config.yaml
n_head: 3
vocab_size: 1778
positions: "learned"
parallel_block: false
init_std_down: 0.00809
lr_mult_up: 1.03
decay_shape: "linear"
batch_tokens: [8192, 16384, 24576]
doc_mask: true
steps: 6824
dataset: "wikipedia_en"
Each number is 500 + 40 x the weight over its row's rms, rounded and kept within 0 to 999. Layers, rows and columns count from 0. Numbers have three digits each. The size before them is the row's rms in percent of the matrix's.

# layer 11 MLP up, 384x96, rms 0.131, rows 206-278, columns 0-95
098:499489397484401535522561581538480509509431505406489534556508488530490453517427478486491440470524543537529535500517538525469436500505527493489542470452477425533479489504489549505569521462501505633521484496459529513529522482515516504503562506506451469522459508515406459469466493524523527553
114:486538496532475539492528528505479509496463543498400529552523575494509526491479543433506497538468578621567496515487493456507474508473568460459606435464472461545595500499512530513522460440438496546511479510544475443485566490470507500463514465501489497459482578505432495480456496481513537466
095:468544441526458523426468493563497556505548444552500590553404464561510516473445547440521546528526498543538463554510513505449499604435456507491529476489434504534527498443540475448520542500456513499565537500510541457420521470487478503478488485499487497509468504521469512409494505547555487507
124:519524508464420562411500489512467497505506485554503486555457488518491524470491508518460445548449542491510446421522533478494449463536465574485527448458460479561545460577486461485538437539533453594495522523491515525474426543532504559437437486463525511461519506433503523522526511584562522500
103:435510474505471521449517527575481522502453473436458501506546550452464518472506563487532433523480552641452515552508483543479432503498501517528521468502446511533503452530476453534449459431471491560539500490574478467474509549529478520502531493470563416492483513439527549444465514494499584480
095:544563478543477487506483521540472547459449593421455528476557413497530534510493515475469517533493534550486496545510440493497514514518499521469555494550507523499462460537585524508481542418504526490505497502571500449514511535487501501503520406514524478494460514375441565462413513505533476428
086:488527453493495529531498560504486487495460513430468533573533514507465439487436453553587588496513502514486465452477491549396479501525466462432542504510499439523531512468503588440526500463449517459543513500460458476495494491574543568501451466434476455502514579544499495487529499538577509457
096:498516434523491504474465490492455495476478471533484482535466586529545498499551484500515505475447540448532528446505521498478491411513501496457509502418472513505563567516442517426508455548460496510468535584560523493541531427575540454522516528485452508630472566517542460499562499570496529502
097:470602496487498541499467484493480509552495548494490502501514474435527456535496515595522478496478495432519523434455518523498540514564479475500470534542507487521559520436495558548497538483469504430417575502482506493415469466533511508496418429475483457522528521448552500455465595521557511415
096:523525495472513430520445534499480549497544529568413569514456559524498475558462519414485385579491611524506515488461443472557502559510558539467491471455553531499523565541523442487515453479486495506515519472494477418488557470489505514515492534501527476500471514499443510474492543461550532487
120:426510443498457479454480540554446510539500539466560571460509437438520530458514508514611520453443572481524477523519519465540519527533529485499492539532445455515480511405566504503476551504511484504436510475515549511478430498460519485468542426518540433528483551489457510495545525567510573470
084:512447475566511372496437511525480471562529495509549578402502489481533503516521494464448485473503564545481478509530526475486495489543546460499491578459540427533485554570484477537485463544484436537483485557461470519496433489583525509439496494471523510497537521408495533464475519539548500471
123:510499546486534474502477508489465532456547539526443543529524538500506407487503537533544491526556466515537469514442525470521503516493544578485471422420513479512456546472535455452486450618539459532518504517538526443528509528522491499435535426502533520517397587492427482526484525560485464519
100:419479510499461434438477491533489524466474440474511563508455467477506502523481524449543497560514493509573479509449501445522432602493507468420549481449556494558479571558480515560429435577523441535512510521460547487510455549517500536463451532494466519499492499497447553535480547458543498525
079:478478549598459535528504461441487490527526535443487490464514541461492438487493525459511601489427496573554462480414465534523484509552484500468426489530471451515527481466451511543506490496444520546496523475511586470538548586465487548422463512450497513471528538513424528527484511462508567492
094:477512579504484498495559489473484510551505488545427441491479542409491593509511479480547468499524601487497461546506465476496456568535485551505489562529485430537465501538513483544532459428532405582460510521513517518450465484514503446493487477487526433462500520440501529479449527549481582471
080:498590449509520541503509557507467495476552585526355546548482514546491500467418519524572413485537564534449529487525504512524516474538499470465532476434536485502532499512475488469487525466502472457523505482495430471461470470560522487486507492481484450546438553473573497450528480537537445548
091:475512481489454493505505558523473520480515503560555558489582503410484454521505491485577514478517627485552480487499451410480556560469492563487520409504544481521485489459539512451479471502523444493433498512563517527489486419438498514477484449500519492472495526438512514502425555542451529470
149:467516478523480543486553502481472518489520534548437507495464477577531472572565461524478510446478442512525432478377465518485449589538552551506527451543484557494588513490514478546508512446449444581516508507441426476515527506536528526518504472494560499487475506523447469416505519505538478496
126:443485448516488492412501524525479524586523463466501504504520496502552523431508501463493466545474476473522561433455518422493460475505569485510487499485504528505502572542466499489509410522466512502453502582491637480523492488528485582534410533508482574502455537521558533451487531486542503469
110:480494595542568511501471478437449499558491503534426486501493576471444417532529508430516516472445595538512523483466536525501466477505548560483502428451426503505495526457505507500452405470504485540539507489525580543480557498537497532454419494470524515532530545503516529474559536516516462494
104:550432484540448499461477494521492540520509546554478559484462504506475495519460546603468536536510506581598487503502485488464506558546540501517474502427451478525466537414477518509503420509476497503556547530428488483496499500527493564484494420467479505491451481521416499452387514557497484514
099:507559579489515513535495462509485515453531512539467520511482592500495444569473424552473526498584455511490415522464463502397539594421513503475522483436493532511455545473507499487502484585478462537535522513492483487499490459506494537495573512491517498590398479488465503499477503534473457520
098:517500514488397528507503476595477527481519511503513507483456565518523432528481487441497425517493486472572510543455528532507489485498504481461537500451579455542551436469518472476481512553482412491550505518481524514472561469489478401469588485466500450531509517559487479483422537500593549469
078:556520524530478497504448505472465468468472545532520517454472463482489443499506471449453491458484498514551557526570506490483463506563446558491527483471470509538526505485492398548440499536512461565516464547395534547526472534434510546493483490534531432515569575575502509487404483517551449550
113:539497494536462551431480530492472552526515509522500545520472541492524549543478500533529549532430458491521456440474465463437506511503536519464416541529504492487509549423521467533436485441524514470513581525491466457457528508501488533501480446523511503477483529517424521527400550594603417476
121:477510543488482431485558484515491503483506481570495467515411495454532461554478495451437507515522468513530473427486472452527496550584519627465494503462494444523482574452425482479506483492491441552508516527438599530505501460571534536478450472488512528498546510520484514428506558537530456476
111:477489543561497470456475531520497517492443451549478494486436574486572565456475410438507470555459530558464527471493485406527447509550542506537485536481465554519430558541470415496469517478512468558485532609483474499515541447526450468531484481508558507478452506509522551508471508530523517468
109:565506465508468517425500502530468492509450605576440515465432509510439431560511471546487503501513496510510496462508463537488473482468474560524436453453508498534436511509496457575496508500531457497520528514461489395481439549594482562526441497515494507481498522532499522513451508622509501523
086:435523545486515465508528512506499480496535550500468536494477515468548514439498482520549482516565577504467456407507435473528562457583577454492524477483479530541495537415501460532537481479528449555501530544448488528540508487467464428492416568431509464492418521477577509496487526544510481451
113:544502424563495466525531510515471526530554509465513582473510533544492429535483489554551505509557504548496450546487557469452485540432489538423466471476489524536539487468559472417506506494485559485527484498489480501508497471467507563460566406462495472554435551519397486545438507509558482519
115:512562488498578463436482511434489534488454527431526485500528524491566509499475461472599557509507485491558577496488468456505460602615483516478516507439509537532497507469530475463485530494456515501455524486527515389506530461447529463483492494445510472455539506451465541506550551463515492430
111:529539528462502452508462510555492502512476476522499511515530569527547480527516465460462524477465495545577539455455531439481403463549584500437536511430500447544492540535477508448556427568519566466498554495550437540533474433489493487480567472430530508557469488507452553461471479514476501455
098:524529455477544533476524478602468478560463534468473528465433506498483512498441507529539500517499465483474565486500503564449493499447479522528590469513505493540484517599466487483493495562495495439521513487518430547386469499543520525464500538456552419590522509511421491498482543568542490470
103:537498452434403453449514476504475516524433527532513457503489523521578531532429485472522542517531487515483571497526528521451468488541487509476445468482440491547471519497527460519488488526542495568512506562522518493494498517558476473478390471503584450450440571433520553487489492611516541475
100:510531538494434511467485567480462521516499545430510568534434511541460581540544467584516550477494566499466454472446468476464414486484516545470485519524457433495418518507474508518462500476506427499441517494511561502568491568599505526479421462523525529550492477487487539490556506526479511531
105:480492522477504499490468547469473527488485454502426456487491499484572483529473527447488490514497488584504458500473461533516511493532517549430493460533527406509547544579557549433623477504504490541506509477560595480462517494544507499419497523457479467453513501433446503512539534493586555457
085:535519473498563472478424492489465521446463522547535540518421474539570442453506538550466443524471513506546559531496571442547539503521529520514481426430458562521524544486513453509515508533517504507516581465491541390541483444497508495486519498517491500522499591401495503504464557494446484477
095:512554540549555485522511532454481511538447602451442505472485465479538458529489445538512570502571435528473458540468489495468505570502492458510447450529531565514482462428507527493464449478485491524494502498534572503499490455563560474516439533485454478552490544409530493482469560528453440431
105:502485382490480523455518487573475531569533482520549498500520513469482605417500539558505512496466525521524539459475450463480445542502510540508501539504442520538566488538513453487592530541485505457462519536550429533491459529548476452508494467406518475474466522461454484520482557479543552560
120:466562578557435498492513511515500502461458497538433554531441480516504509540439454484452500590471480479564540501441470444419454542556542556468497518497506505544487522459512525495467488489447469597519510552413540480429539554471472520474408531504517518502553522486526511457483495525502456527
103:462479503528513476518502499466481494470475508491560490625519552489545438513486476448514493475496532514556499502433557462465468577537489583476479551529486534545485433419499530461504524531451452571454452525487556520546486456484509504506445544416531546519464524519533491447564586523457544504
065:466567467527463510543472507540481596465577445524526502549468481495439534422476462488554488518602527489520487490523488436451511527451449455464572512478531404541515463485460595518499540513467535539512557464464489543510491490516424535461520465490563522516518534546509550484501489552502455504
091:515548424474454410497606591548496501510523492460543539521507507478514489493458516519459460515535481462467557545501501471430489485464536530397531540458501492534541497424523525479534508492468530475490472553484528510502525518456497446501565476491502503563380482448542462486519519488574546550
120:514484502515508455513470508478475485517461600507527449468537454470604504478506410495549453525496491482501561459494407533525456566562538559489531494587550484531478450476504529493510487517514482469419490524568524511512447512535517456472443507468560477505520517455485550447433562578496523457
110:542497532507469528486421431537492532503528552523468513510488541538535430515446430454472415566563508543537494469473498490520449553578516527488505476461572489527457511562506483486441415534485450598497515525448563517482472524530496500493440514469506519460547522545459517462396476507506482488
093:513562536521519476480455566445492538513468593511406493501456526512549511503484521460468414488459572552513540500505502532496481506523514581444528431428480458501476533440560464556486393476497421466538527524505500408525539502540483503512418488523481503529497560491475487472483520529513476501
100:527569536508457521477522518496476538460586463408443459536539475536517488539520595450486519512521518508519475374470495463476452467555507529465521508524491512496525538515500527543502391439498542500420524485485475474477495557473500636450505523524504483466503526442510540489465516500527508510
100:527507500530510498472495513574491508530495601493415574450500574456473470463445532490493491610490598545515522560489451439489456553515541508497494512482512459513501459490484498487487456474473408491562550481447572457457502526561484556470461507493482480543463478486544519496489524490448433548
093:537549551511463540432533480528434518478604458495454535475570514470514430515533471504543467551463489524562505504509538476504515475527468546467522549481471504531499517532460460404501414551531511459556536513527467457535399462496536531482485476475508468453454531513466546519410515544562488465
112:508553465497504546530542490516480530513504486526453487544489608460523475505522516498478512536537535498501479534465506495454477491447506504506467487545516510509552485509583510495405440507474535539527519476579465526480532511530483497493491345448513417498556556490518521410495476510548428400
113:529480506462439525477588452463476527531431546485534461497490497475509411512438505541494501514462531599461556532526571482510454507584549550476536466520435522577486522490469403463511523519487439514467494527477529546505441521519498487493458554465505477516473500432481489520454498523538520396
092:524543536579536469498513502431473489581452552460487544390471532502575486539514499512546533440452521516542535503450486456451512522545522533445504533526518554526441563461564495497487517516396455453458512550567486455493532476459508521510504540469437503565453502518535522473531491528478439509
070:522493482477444496507543527523494467520508570463468499472361506494504480638485503466513417500515524514487500495477530530531483533510493520482439464585562514551447506506534452580485482519455449510412500543451506505472503543472468504466488548452474486560473482514487552533462549478557562460
069:494529448498456532537512498485437521439572574542497603549593488525473427535464564536478483530519553540500484529489507518561561450535508502483500427469526457507564489489485448499469486564517512518492502460450515449493420535528494497388488504492505514522461557450497472534557489462502487558
127:524572484548482448453523511497465559495530536544432517478462492511546500448478487495464549488481497489542475502490516499444382401467524489503487530477434551518489605535558465446449479480485525542509527503489597451476558494490506517495534517543569469499478551464546529432457488564475553507
103:500526541483474491490492501495481530542560530440421471518500531461508524473502467526586479557483543486526543460458496528504456423532544472497529518452493446490429485453569529500558495515566528468460499482632577451427506453468509459528485457530497468459523522457481573455454499552536549532
124:477541509513420465435529579496465521546527540545555535441500508468468549545477534501529492500563447521486507552495430545439474469478494509473474541504432458548579469536503364507478514445512500478526520564479471511442454527506485495449514457439593482489508520513486467482478535488579513482
104:497531506530483418546524562565473486473556515466508522580474463529586444489461457485518528465528468506517463525506460486461491503479516503431525475481523431526549524439455507508519403583503566513530481505480546530525464498446532478501502499507509479599498586556482494440464486485510482389
102:490572540521435492459469469503496511450546517476461457519482510545493484576547547464466477571432476487514593442485513527443500520607474571433521541514494529547507499483516453570470449469448525482510513521533450425440541530517467508472417503441524500465484549448491529474452476533508519475
108:512522458507485541497513594513478529452481516498547575551499587410592472486517496456464496476531557536486457495464494451548500430477516513431474457515463462538498536563597476476510531479464415514458504520545526471590482452463523459511519458469461461514494484544506473522491522488494547425
082:539518504567569568530493549554487507534548527471440521529446548534522502457507483457541437537537514475426497392506471467494536542490550474500460505510474500515465498425461522491449495477494499566540512559472492496490544472485502451540500490490504489514418623456516486425468498555534447426
072:480524483501530420526523461520446555490431488524532527514460471511482435542523565559479458502528504506559518563509466471535491526486545516540585370423509528482540461491507475417558509561516479461490541450528538464491547417468542473450566543567504500531500492486470505479500557475469504499
120:531478455473511399536536480522481514583481581510565540484529485466504489488483477530489508547564497455463576504499474500408492483526498511488496523539412508560438485436533487547474443530487501397490560586491496460481444504574486482513473525423501475499476527480518550467479513530512514578
091:551535468513442476484486513498449477585525567455510480499525517452556530571474410464556477509457533477488533499537488479481461475517466551456511596543476504520479501528459524468473532417528514486421488560529485518464419440509515505511489525454591449517459537456525567452502506545553527554
076:508488498598450557509505519487464502539584543437483514518541523495509481506469426550574513460513447514447456410505510527455501467496431417452414552597523474511463540498471511509453527484466532470493484536461481516509458566529510513504469535455468526487491530533547542522524472560583493535
069:464516478515527560443509510590416505460536494535516496542519481535433529478542526593544402516584500498454480413510506491442494451461485459539557521510451505490486460532455545469494539518556517512526495487472508499500407520563503490441549489509554480520463514513496517524537487554609486497
067:419478523480493410455471442557492480478468447561530468511453473514497476458532526476472480544524457444529517451504488447499467595468520501510496493475457494529484479516480538501628460529515530561529609549498494516508506501525486480512528428505487545518488547474438477518449508570557573441
123:507538493493529459510428519492468491443505481457529506537519490511494459510503452547520533555529524502492531409456447572467501510549531506507468522542478476506491508467567394559612531534549515502510523521487483478528464483526472474506488515448561477516437550432419503421453490572506599469
105:443456483461484475418572515472485531517494528525487497553476453484496468560420496480504468588507526535514457460469519504531372586520563485505485531544508506503432488540436510531510497513466432483507528518498508492491480520579482570494449521501515443520465537505443515509470523498551625509
086:462502460521492462536639555479491501514582532535397541472491479468453481486496503504545490547517511515489496535527449531511489471518467454378541463421528467540549526565520513436571480521445471441493495490482534459456490471554498510467477526495521476499489554422564511476545508487490529487
105:527523556477552465498491569510498516536497496530496507515528562513524440553562452483485526460591489550471404511444483528457514527438525547405478474483561536527473537499480491429581398521491492515570505515517503508550447470514482538476524490430500473520393468522518481482508521553468527482
091:509532537522534517505521542490487490535508471492492480604576510481456462462592474517614516549518557468460466382513420537486452528527576491468474462469476523503563517490470506482519470552482488496507534536557503499477531468505521500457506491441549476464451499450512510439464458503547562421
# layer 11 MLP down (transposed), 384x96, rms 0.112, rows 206-277, columns 0-95
089:491481470488510479650496458532429472573489477502451469497475503510533476537441523455428511489527534485508526482467512506542452490487500457468542555483470426528475481471450438564502511514530547538516500526556472513556473496602484497520595542552465550484490501437486557495529459438484557506
119:495477423484497483503497455462515453482459506509459475482556533540455490530495496478498467497482557487510500469519470501566477433445464503520533505534487503474454562412487559495452488579634563562511395545521441514438538501520511541501496498531534552462457569476498602491485529500512519499
065:462550553570536473513557532441618491476459530496492507530398416513523500463502517438482485497459592501523519485552489457494506522482469486525536471508467440527532486526528511521527490502513577530486589508419506507567541545451449539505470434475462539463506501508462453462446458451522511520
136:465526505516491504456442414560421501533565379539547465548517525507462537479499539464517473534506489504592489498505471499455495487492447544463550526528482501475493495525553496428547516554504526482586449480478423510502459489503514538466498505525527440534567449487450447477481423478577503524
088:426437493518544487462464567441455480499486462471468505551452514502466530462532509502506463526514513459481515428534590521503535478409589511527548530496541491500438425424489504505451492563520477475455519559458464511513570491515488590563514504584461498507516544451562540476509504489508476537
085:489470485541509475584437497493515489528519537516551454464512513499532522493527489463515481538541505517447522486399461535508533512466456487527514471553503422495533534500504502612502499490547484471544462516464601427489434461519478500582571420553513528527411549502505493530495451432468451496
090:519461490487551466462496567489525472561483491465524462468463493480513493531538491492424514450483532443514487481555550510520536573522541548590550447431410517430428513466498505578484540526513509546497444519510475535512578423473500440472548512490542486526456512510391531452469524515485510507
094:449509459499508492425502465537558509516470550482480599470540500448537482517490547440534506510484570534529535391463467515549462537515556457458486506559541465447575438502565539497492479442578443435505427494469514479541503505475499470519493529538527506446492442527547489440460458524497528508
092:419505475444524521393571521492560544465561452511521522473526497526569449484435482562425469533481500507450512514503487477524470570501539528531484576512613478420496488504514466489489508519564493482532478517545488461520539518519426571475505545536457477522435537494511459455483526502458523543
117:545481477482496490456472532482562556525510427448484508475531542464526458457473453543447542497490471488455527452461486499465433385549507520432518564506439529478532461512492602509492479531469554552505578482468510510489530507593494493534479527475542491466523474503477582537479443505557457568
111:515520535505520459522505462511505538443469540546505485449503422552521467486468453501511497484442454533527484494534548514489475505428443500480550571454583535533592519448521467577550507499557522469468534587539459456445486485494473513490438574476527536436424511501477427470560506520453508531
094:498457481491491529472549494461508479521552458478451523500577557506475513503468481442486492562516505500522502577516524517531468531435540490483566542521541452485516523498457550521475437477585450508440466471499566449539584579548514405520546443515423513490482544434450522449450454505544491497
127:588547523481444445554554493505499489423439528507480522456464571557519526462374545511473554463497530458465508495445414469532485503513509453504480527461556481519478558499539519522535538531554490519501531469556455491571449493485489559527563486483469512466501543453460493572474463540455516473
100:588518494544515452493537514535582497540531544503446389546477436477466440485486453539511453509480519496501458503542551420504532522539451544556497539513498541538551511501535529502524482405549480534538582507476415455515463499447483488461496533481533498432480474474549513429451509494525460520
080:536495524490515566493521530567483466503513453539498485524469516507578568481505492461547416482477542433504512540525568472455592460409461570492528507484519493581488516515464563486457490493480505521458474551442398471436489462580510493506543460515445487534518465514516452476565457494459485510
110:522535477534511499526530458495541562520523515526508587537515446551480451526477431521485541560506415507545518469492541519470481506437470440439472497392522507497519473423542460391508463557488534506539563531492479476555482471476477520556518578516505540490417527526476515508492469500469429461
087:484488558409544533454465480524493468482521492475522502437542496515526560511518495456476533500477467471445558527428494545510606481509518536534481437536549569475461551485533506502523478478493481553500401536485547554542553486527566552454481457458456485497518479510535512384468515460442468459
085:521571441452468532504454498523535494534562541475504433506516552526482489485516477502458430539526441564526563466514493522463474472495488405582486525503444519444520513525495410488551438516524554544533499518441544482471455503485514573570469490524517539531421496480503527504465422526432483556
191:464468518482487552456541474523518486507509434532429555474542504574470517580514446468458559449442442517505476448524514448515431561513576554444587479523493548528540473505505503512474501443428454536525560511404458471553512524519494517535527561499509469505483492527514446482527497455549445481
110:525516481519434480559524523450471505549417516437502528551470555514520454538457506508473549441448522518428527558583496565491494507459519536499591469496528477496426484471496452506530523515480506514541562548453533517526556463471475498542434429456440588483504474465543526482529479445525476441
107:531471426464576570479550476478509511496472500483460447521468539464597510525424527466475530545495475512519461517478501519472446492475432481444570525462583513550451528558475546572487539497530516478501505500447439517588453457507464501457496494550492592468504479530464488554581472517526470504
110:495583520436448593493528490552530484470502517474500440529575555429452474474527450512514537530505454477482562564501443450449461481542443437486545413462546484481497523502493521412530516460479477478575516524488591557491546469548483457450509491524499509448535492537548528507496505540499504483
088:545482442504417478396491521508560501532465493527479484450500480486509545543559545442451546482509564515526535488575545486545514538517528495532443493539486480423547498502484478521453564397529506463481516500508532439519472516467477480557522478530460489433458563524545528533451539488553405523
085:521502506474492506479561489542506500507521506466494484542553517442471455529454494504441483495480480472533489448543489554484454514496486474440469578518550453500528488550554533395503445481551460445547485481474618484455526502496454515484514539432534412484517497611576545478515501521519586516
078:526377591518451524526515459468468552501509473524440503501534524506538471550475582485519448467473550498579487572460530500455461502507467489504525509524532480524466531545536452506474500546451446472492544473557532471525504529495451485506524519404478506430484447530489557580412491480534491552
106:435496500502445459499516506545496446482461562472488578559503457520516516552460484483575452520518573532512457448602549511473510477522531488411488522455466571537463507425517547486478532499545466471435427488486540517584515507537442490540438503518508512497459484479504438495479484497498591537
111:531516556504466485522528490489560429440435488466549440487546460475526552467478556457508520447576466491483466538443520474469495489505508526526510507507459604487506489613505461521495453528534473507502458578461417460518502441537515493511484469502572541509554542443513403542488502478460549504
101:471488483474476498549497548496495500517516522536504446546507462485440437499496472554503478425513553471499453518544525511506589560552396546440542397522508589498496432531490532503459447541501474455525548458520567530513498482535509478448489488546482508491530525496415591472495556447493460494
106:495457497460596532552522490507500521495479545445483521500521484520583523453493629499496485466515496461518565518501481546504530512476488491539412504509474471491569523494478503505458522493553517476447488480500579377463535472508525463522433418507471476538566459456466439523468546525557532473
095:516514480499526514462466491525550459446485477469470551587500500505484530488426525489522574485479476503595503526470509459472431506505474560406435473449521489503552484549569495484496490424462526417520558472495484499503489473591493493467512530495524571484603562559479439506485508529451515535
102:540551519532474462450474505542480519513494520423489534480466376515559563477491528485579523551486527444498445516533460519459509547532496500456478534496421446463512481504469499525488552495432496549498469425488531540489561468498481498559415539581484522494511528498516403571500497461553534511
117:491397528511549499443549510501512508565520489534495542502532481473516472535490447518479504470490553501495461443489489530467495462377435528482512555548492497597443454471530462520498452555501437537497488512506504541545501486536487544522489511478449479551486652489500450480531573468514496452
110:484492477437559503545513419475526448458420473508522562515582551478514481503512437510541435477534540473539455534491497505582548480562484488542477506477433532508497448456447480472535528546502532494442456533476501534526538489537475453462529475548478556512527573532560452516495525472539385471
100:491407546460514503508472422503516485543484590444536508523553512563491509505514404525494444543470539473479578503538508589472506567519465501464549430532488499510443499488483485449543489524476496468472458537480500502470523592521486546496478466490485479505465458514544545441464560523426476591
099:562473416471504469528572505375532524545519475513516484509492539525510520482552457528520509538466481508499601536509519469500499449561464483500557420477413514510497527453523437482490548499510458521441517443476521496560510515501472469539446587475524474434438467501527538455556503529477537554
094:578520563524488473533511475496524511416536453536482427472524486538471537506530496504494449612521503436486561481514569485527517525477481470521538495566476463499544502537493539464474524465504468541454500437405440460446535540516499505526526557489552522452504491460538412485397474500521453533
092:493463501526484519485439480477532532471476498550443459486484510515513486558491494401441512482516474565509480445511537521504542519510498523403537510553490446526526524532514546531497508446576482409529481445583489525409566470481493530488591482458498473495548556532485567531452493490530403502
083:534499501401588538554486485480563484549538475495483491511454577455446517467489457498471491477442477532484513479551486524498525503472482549434526508472536510461501534516551567415553539465491547501502454567397449515507492567538519517484476456452540460519477435566502461484492525536475437563
089:512459504440480575482590417548595485512473438554431478540566505495510508510493499495569527553455576522538505479476446490422521493481503522469568544474546440495518506509532446502474498507534532485501500522465443427461513540447479503541529490535591491510426510519493453553480450461484509494
111:504509558495498447587534478485480512522524488475486476504537518537429548536583530537486477451450464509518512426468452524520476552523473488516490469453490555528477501480536471483548410486518519551479523560433509489511511605481448520556563496459572412439468519438536484543462475483557446522
112:583451495516518521495419581447485475463512534466536506469478497536454479487557460470560594443496524540550523537524500495579431448515523416519485493484467474467491495532489475498556493525540562513499438495584542526504505458478498484418430462522491483458488541543459503506502566587491473474
102:531513565533554523509512498495504512492472513523413555530461515529582472380499444525488535447499543540492571422462500507471512494464528529499467449537510509459468441492504531442529468521506409512440475510452500517458558462566491535551474541416600523435535493495481493542482510499471519510
071:513481501523508528524504472489678500504468529531523484498468506504423464529551499510488519502519529460524537489567471462496476473479519467494554491479496476387525502451499471485524545486429531519516460474476473532536543522431440518487482538591462434555575482579430466466491507467511527509
085:576432487494512498461495431498511542527610483417487540501472495552515453498464503454462534523480502457478431522527442519476502469513429576554506453533554478525464522517525465503540454500518550407577518434533562532524516514500457469552530560495506460491463532480446562493519493438515535536
114:541538443483505517516545473457501535530527499413453474481481485476455582515593537570512531500465530515449505537492536509568465499434522465528517506458487462474532541557558483529470499484543542502459434436510498503484441492498531497450506509576503536469458391520493538423521422480581466493
107:493497515559490486448443583507500540558507494501478421489497468441500517503514454464539556422513530496505551487465421518461586462558549513576541540445417553581475508509512518464511440527462515530459540446494533480536502501525487494412501482532450469498471506465463517482605535489486520495
085:496544491470511445517530526536583539465519451472531481530511422506454464468463454482508437468479487526456487446526498493490448590442515485443572469454479534501527489501438525566482558532578610529510514462487486403601460538496461485493487537535482538501530479447504521490525534518459529526
085:500506503536488410529520428557510527529486484453571589516535481460407466501573509485576415538433482467537544528549493505508540533427472554482487497498524490574478503552510506533530476464498450553498474475443480499473452538481470429539512501485481501502486450464542515526469497463587460562
109:461500510520475460472519553504551550528467488527564437580503583487522474481543512515503476518483448480520565472512533479548533448486492505562446545536381544433478552470420503541509518452512544504510463534454434463480544460472485520462464519476534452539527498460453449541465577509575509477
096:538478486478426498419545512496553462555472505452414478469527500501526570561538493504541477458509506529533538511526520447496435457518438522556531530514469529549528489513478527489469501434555447498524498467540508545479419492632577486404470468459483491465465466486528534492553515506445507508
101:386423485482486478503484465464482496484552408528566485529437542453444585586576528493483515519531439516527498502533441535589523444500491466505554515447540539481534501492474467567480487549477499409495509472501555543536474534560489543489528514530452449484500500512473505541485466535504498502
127:557483479506555492462489444524464546543521524499509514469494551527429522521517490478532516521538535395445547483413531521462477511449539502468445477533423524436547540474543511467578574532505491474435563476440522476520494597486465452499478476442528488512455495520584513448482519499539549476
079:482448536486552478478505533556497454479510454556465516479493488470436478498461493516500556613494482514440605540501471526472492457514597454575528566467414493446536450501502489453537535471511507536449517504550455500471465479565508495547480502469555528439548463496507451494429514496534556468
073:553467562421567539508516531547496437498472465472503498461472515581498517459442483452512552467492492457518466541532435518506541530461519541438526457480485620526534506575527533517539441567489550494515472480494519515422478474473604557540489479490504488458514498463484450537499431477471505457
090:528482441363535509529470531517488434481500492462497497458457472499531449475427496447514532559461534456448531501542517537503540462445513571488571496477511537443504533519545519490541460474528486505478460516491490502534453578567598564560506484475499398532512540524519511441549491470504505504
119:530499461462513538506606572543495528465510529480492527499416554485611496407458622526482575535510492493552514553490459511462486450475488452523479522469469512527441519495506413467490494511517474524491464496473503513527515481538480456544500529464531438527481486470480485563462546484498542411
091:493552459533473469487491502509612445456531542565557553495512454546510493553483442494459491468505509492521515464527524455514513612524521461527551516537482463439542465489461476495484476450439443523424518533492450561469460549517504457420536584494543545500508474527504441460550521436469477513
109:523509510486497479525530481532502526502540478496533524415478506496552431548569536534497479536489543463468571506528378571457555442494503459545482530521480436491520473453537433526551514513512494459544469594431492491510520547464481455531545462438503450447508511464543438495497590524527484460
096:487487481493525550587514513514577454454497522474449447447576560503448521532436503476470497416461511503565502442484451517491491513438493543484496476474522536560470476568512522534498508558456565515547540537524498499555437451530479539466484492370525558521446523506507532486543516430494488504
111:437513468535435432527566549512515520508490457522441467571477458546435483449535506574575481493451562476533567565507480506540531476565484511499521417476508459460475506500445532487427461503493508539489529545519470457543520469555526508460475473545472604500519411486476480472462536480509531483
100:447570497486418457486496554483507524462567526502464474472522513488505466494534512453500468502544517533507504538454490481565468432462406528507526430493551435437478505630491510433484501465501507519472581540537469535519563544531513402558450531509524521522510432515527493472469512490523468532
088:441432491468460486512600518455584510499495487501515467441487509514476478520459539505485601544531417544548474571480484549522477536531488580456574513475455492453578450510576484558485469518511464478525495433470497472519506498521538550472447471476496499457540454511510498489498508433449527572
090:515471504422513523448479492503462413407494520453542501438429502527457477501522527455473494476468507466502563540507500498523544494501499526525581444473576595510561533487510506492556447514549473467499542470436550519538548507514607528567500456468454428500511514485491495514563463474461516459
134:494441423510556514491488495508489491612502601485519498465533555482508499506553569451497541462475446522472510540574463482497460519541533518509541430448478498513536508497447480526409493506546463447487519401550472550491512516509465484523521471429428515515539547487456578543544521533484501468
085:411493422471430502445505516552515525448483547475521468459495485474421488546572515467540494488471488462534530472424459533483504485474459519565522442477518493530543529493487572542580542469511489557544424459532512493457526527509546452489403524496555526483481520465524500549416520459492564516
098:548455479403530529508510516505516447461480525451555539429467485482462538483470511454484540527486473452470514534473511529471604484525499544515534508539520525515510563512488587526527455469509497534473479469473478530511517486497604551577427473478407431509524526477566476437455451442538462482
080:512497489437535563550468533565479450501573492440562525501485509534458562458460489390446574520527504468454445479513442545478550550490506552524542483505531495407518474482532535465557452455497490532475495536507484495511524490528572592537457457529489483491485482485505467463482498537434469420
082:531508468431541553503516527565602451465438459497448442430541480536529477566439495510572463449447557431480502563512553519465553471585508498494566501569532506445504520478511466510442520491474481517453526460518488482544438472462569555528496459448545479503494506471518487536500477516497482527
112:495532477476441405501469457502505507487457519472493524490525472498464572537452497523471527447491531560473524474438542526486515473519392477462551541486624510535519572515509487523544401505538494533394457508533518541565558506443481550488476503519471484494489497527523453522484546457559502456
102:501479502559514494539480525562536536516554535449518485504523614464503516470498548464490485509508463512432486485445500520487564524555426600438550502474518456520523497459501517478444480415475526533473480524545528504437498450437492443501538523468532583499521526498520498461560462504434393476
080:459474539531531521516449497530532512403430434496510544488480494554507547447538544419453472517450527500509551500522531450527466502493525442565475469523468419471485529531513484527490512506604476521458576530524532550527474527512510507544506484544485494496557516478404422491401453511553475504
100:501424462481495559534481438453473485461454451505503525545473487501463510486515466528515481486485506545483481520514515478548569449617518491570476492565529461515613559474449537473505476491490613486436562509454510516466508481453452461591524446477490484484527563465528519489546557502490485501